{"n_kv_head": 1, "vocab_size": 2048, "norm": "rmsnorm", "positions": "rope", "bias": "all", "lr": 0.003, "lr_mult_up": 1.31, "beta2": 0.99, "lr_head": 0.00638, "schedule": "wsd", "decay_fraction": 0.711, "final_lr_fraction": 0.1}
Each number is 500 + 40 x the weight over its row's rms, rounded and kept within 0 to 999. Layers, rows and columns count from 0. Numbers have three digits each. The size before them is the row's rms in percent of the matrix's.

# layer 9 attention query, 96x96, rms 0.0719, rows 0-95, columns 48-95
136:528482493548482499426439461562457487452514515486529520534442461463503492524469419470511537443592498519568498522462505517472524477534575450427492
122:485476477501535518428509430450495518538531563463509531433512593506490551504499455485524504521533523485552462481449471515479491451471601414430440
155:475524537450501536551587555531533489467455424551421476500511462498477493475512577497517371504462490540439511429518501491516448534509500545508563
148:548474500493509573520414462514478552561484502460533486426517541467527554470495502529544549474489527460521483465455515520532586475555480485489473
142:502535549468522524545580520504518467527499474538480518452551472484561490433525524443496406519498486548409535488520468529518455564471505552474528
149:476552518449535468509623544490521456472481477538441518491491488518509470449488528469454388516475485548408498496552459505481414519474504565492546
155:476542522458551518549580518476538423553475441495477496453562493502542509414519528457489406503442523541422502481540480529526499542499510586463492
140:439546509485520471554594545501498428505500455517501558472526497544526489441510526463468434564438481541406548514587456479503420542470461547546542
064:526468556486467558485509492448538520514465479577484435497492497595515523378506524532469515452542487501495501433547449459482467514484486464487602
076:491473549473466465437475520523499538460495482488582461545489482489425518598461507542508559467532519480533429435385561514529573490528473515469464
077:486579500429462435537618442488510523493476418530459465474462523536502483447504575527485494486483460476487411520495499534531493497516509516557502
069:507477488516563401587517529573481543460502420550488523510490470510409526403525524529451491579489480520506505493540527483498523509468511478563477
079:530592433478504454512543502471517477520437528541537519545538554544474507543532555485524462476505465529441525521544510479519427524511500505500428
087:492526487500542511496542553472468477532503514540466540488518505520527546380551468469458452508440491529477533600583449468505422500519534482528525
068:497530577491496538493440470514527493539521454508503499511425518471545473502484488538444500583578524512549513441527470500409554457506558576489601
075:471503518412443516555507505512553544502436422443578471529549477560547514527480497518578547528540480526492467516502571526501543468508450528466472
080:461459473483463474511576502540527492548535484532464552505595511532530513479482486495525446482457532478437545587519537550524467527465492512524384
086:522505521491461502565472480527542524503463494492517488533522418494508486554520467476528505550515500545477536505475458439470462473489486494482489
084:440459492518485477544437524483554543455419514512481498492474547508523511468541498558540520518492479471513503504500508577539432522515569464475452
068:531506556592514464473419454529571525610451581492531507518510505494516542473487447512485501487490511544568466499429483524556534480498542487534512
078:477498532507442560440531532539420534526421449475473517483539421510479530504473494427474446548532504499486518547506496514534484487548477566515556
082:461461487533448503498500528437403484482467486482530552443495466409519487535477500538611485518538451502508479528592531448513466484534514512610464
081:475470509538478540423440466528557509531523554509495457476549533517500469532571517555461512534530563504543489502497499530486531463493490494472424
079:437490516435480491524446505490435474531521505562520540466428406507506495531561535452382554527484486465502510523516530507444494490576505504568531
074:505505511468521514524510472531533563455461464544476493464536546497485499485469423536577470501468414423506509495584573485534528459522504488510483
081:490490565528541520488455444498478552561487455496439506533497513497430405509530463504536565467546538558567513412519523548479522561535502491458576
078:485406542547482495534483437507516570476498510580499460522446469512455454473505552524456446545580501482535469465550528502518490442457495497497518
080:576478503462475513446539460529544502487517565468514442542535520571523422542524462537500473481458453481520509495486424473454461459490542522459555
078:484487499540510523495485497494509470499551455439508433454501545553520467497519440420543502499493492518455463509444443553545488507463518484482522
065:466520540442566563552509505513534509454522482482516562436568513538512527535469561516523531559463519443465515483498521480554542513514417531469455
087:486524446523452449576441490512481479550529483457535409497469495475501492510516536524537511462507439420438532466532545428536497423545474487425443
065:536553581534422477499505500523543487560450426517515513554543559494471452425440519536503390502503442511479541474500433536473449496475487584449549
159:455515545409495490526594538517531463490493467498466549499484491440533484524494581477492435481465487570433505515473461514460415572508497534504553
138:558479470523483524511414529473496543563500518498523458493500495473490501502511441558522538498454553445578472472493573477504593432462470461523473
144:475448469441511507522575519529535447477507422502507513446496522492527502516516562475492445490388509517391425485447452470508443594524483513516481
135:475500444535489529461400476474481546481461534442550445503489510497452536496506451537545539517535506454580478452520527474551604409481456463490434
125:504463500514473500536433510492519546511463481515553510541456431465436506506474505531493555512519538468582553445499540487517584474481504463556527
141:513479550525556472536505462530474473503561483588486610510483434499515456462450522497399541495568482490508548501537499547504483497537574487521596
180:473528514449498550530521525519487468546469459491472513421540538471606469468540505463532434501419482553415456531512458479505440533503414533464479
153:451534501480517432517577489517474443485519441510497530477505552504512501494482516493452414529405501564421503526557460493506433553507547482514480
078:578500477494545469504546460471460478443534482468495437419467550510463423430455469471442455475562487487554598536491473507490464486492573456530583
084:511464533479477539500477467527538514506504533463472495590549511591463506559526488561540568455568506483479473440461531484567537460507526514505451
070:483512469526512497577572438490469504529466523528451408454463573559461501411480489520481509466551470483504428492606567511484526502498490586563555
077:450436539439525466516469529575567499498439423493451530569558483551519494436515484520516533545482531545447468448567557496509534494541499552485496
072:538470491511450512513473529488464550528464544511566475503506488525525565558496530492542507479539465495497438466532519485542475500556488508469489
087:445529485499526493490541492477436450485522509583467573452469521418508556468489503461479455483417522530469510572519474488452423485539509494526537
074:516516534483534576509490516506482523480514479554551445463449491503577496458464492478471435480534526468589546489539494495478524464482509569468526
078:492520562487467554569456458495520534515464417447569451560553501568487488489483501539592558472546431522482523459500526527474545485526477540529434
076:474497494521479444538509458525552473516499461554470536489569535489579532494475550452504486430434522476403463545458501499506484566499500536493419
074:571541483552489485494477503530457516497509529444567514540544428465545515523527535445583442510548514524445514537511429428498459457536453455513492
079:510485478519457478552453467471535530462431490528518450465530541503511508472559502540547525500514447445500495468546540566551504533516510476505417
071:528579486548535531465444581521495543546492546447524549505564562502481528504572506533541430532557482480464416473507569505580537501476492470495489
081:475474475498456586438496543565441573547437391448542483473511443483484541498515447497488483555532480543556504506493508483517556462519483475474562
080:469451499504449464475484419436455522476455479496559540503456461421517505553500520523529509507549432473572452515537516466513506470529584511641467
090:506451531546499463455420525446589539537530524510480430500549439515507477499521505543477521557541543510572460476490517497543519448497478455475509
072:467517452491465478534483499503385469497513508566570521491483459439540485553533541487446532511486492420479488536485511442399464485553497489536512
072:467532492432572532466556559527500544493528493577473549447561512527524521462458458522610448520436457427496501509562581426513497459545481557508529
076:479441554547480577501488469478474587561542460492459485561458492513449451544536509542504539505502528538574496430479553524450487577439483489474541
081:492417519529502492532471467516503549508470477529511457514435440525490437533509501487470524557626485485564475469548525493576527440471530519480539
077:551522506471458438428470495552525455450526600533543433525532538570536457502506479504502476425446445469547455483455458478465475448510560480500512
074:479530497569518509539508461503497499493570474474517399460477509516518467524524460447530487509488485515450513521497473536551486482479496491521501
083:493492557474472528468442545421539560501464463512545498475519472472463487490491532538513553609563419428553546422532523561489601451462503496501514
077:473532520485445528551429516484545496587489453405573448544496504474461446516462492521541484434521451488448555458522517493520508441565463487405472
075:495453562492400460530522433483566493595436464527464480491497521525464463494436517540471423536522441511549494477508475543483477528502539516473600
154:477534562512557482461517536438484572494509468519456545488508513531548500491494494464486443526469503586476532508550467507559486523497421519472531
159:489453466463538464594454554537526443497550427500551515540573444509494497504485498555485612469540489474546487510466547507475472513486553519541443
151:497478460598436458529479455518491548563473560418492496524467511490484488509490498504536539485553503453503474486495536496548517420573530460488423
149:413531491506490447517587567536458495491546512506503580508494490613507453533481524507448497520542504445438507543555517488519426511483458517488532
134:507462497427527530519486498424522489476477492545434450468506522456581522484511475487491429559427527553407487497482403547509501531456494506540547
123:589475439576531489494457457457501554510505498475510504481477518505429478486460445523537584510506506472561580442535513501510529459514490484467458
210:479507538483489431511597545524497468494501525556492553478459481535516472532507551454423403513500523510458464517503468510511443542540481568492586
179:507506461546483499485431475519489516487519497431530474482519532529446487514482472582533583473531499459515531506475562453495512442482489448468408
083:496473542399451551471550485499455484580494498486427538515437515442515474498456439471480536423546437493506479477471531507446447528528494545460570
068:491433486486517551517491507489510466447506479524559486534568479577510477472563509574562562532473504551527420479531524496533545537508513490543485
080:478536533485519436534596529444541464478514468489516522427402590485506483509506532581505451521476459498480546465558476467513516474489486485544493
069:521537551500457494499511542542511458450466422494565480571542498561448485476467580556493496575476497474471545527483510524482521500421499478492485
058:528554486510492462513539467462498556447477516544564435447480536514489608514514469505547436500509471474553536479515461484534514409494529502477403
071:452538494438504471466530562458468468521523533537427512450415505467530533475481505374442426474488514472467556555503456488506397502490474500513531
077:496519486480474584427495462516493565505493448432543502555513504454491437484519481523544563471531510516495518449523513533502547476481510563475507
064:501481524472457556550556430472522519501451455427508473483548515569513501544519559566548536439498480494503520502518551517495503486524481561479426
076:465500529494489480535508499504579448520552500558451506478530505503529512430494533491506486460424504462444533496491547532540465544499539525471439
067:538456527524504547510486435517474557505520562495490513541531407468515501486448493451509440485516536528525528426477473462463460403497442526461493
061:536499532506462418520454438468540563491433496546531460488478515509509469465512504504551522497521409505547417429510511574463522479486531511489583
082:522496544514458446542501493481551552548421544541501482491500490481506471428438440466481543521537467474562523445494422576463523505516503550505508
083:458554557496456507466477580489461592537418385476563522520484468489416530456544480524479473482529414535517542527526479493538527447568459504512579
063:494488495496445504530451519511450478490453459485544552432468470455558484548490511588554478577540461502498467505594516437533476468525496467559429
077:442490498504493499487435525545548518426493425529518459452493524531428531548602532597544477575510521480473463535496548480591521482508470394503421
080:444477492484542477553475468470467497501499451582495509441449484478517468484487508443429536605527482471505557498556547504432552506535499544540500
077:464509500445501522436525535515508488492479447516513500498525543557437535521514492465566426479464456426440512500488575516605514515605517493497498
076:497480552520505485461453507511479544555500467503483470541491517524504497498539460464499559490493544567573578496492475591516554547533491517466564
080:511457524525483480552463487504525539497484489496559476546492480517440442476552539568422492515498477506522518435591544503594507440456543455493502
070:553501491483482502526471512465536462494500561464465457510471567539474430513514458544511421460448407443449509464445484487492427474525560543463524
067:446526557489513545495522457517522466544545409488544452488481466531534500546449446448570454508531523507471429470522502522526521515534491450450528
084:479538557509483488492488547456539543514485517515496517450510516485501500509491499493476487596496420445542566389494527547539567501467490518504533
063:440513513496474525504445509485472552525506474461558420497508530462485460481524553551459538506528457502502557463546496465518503451537431505477480
083:533479517501465502548546517534537474518501484526527502527572477524522487551451527566484474465484500511515512539488454482511425442436442484495557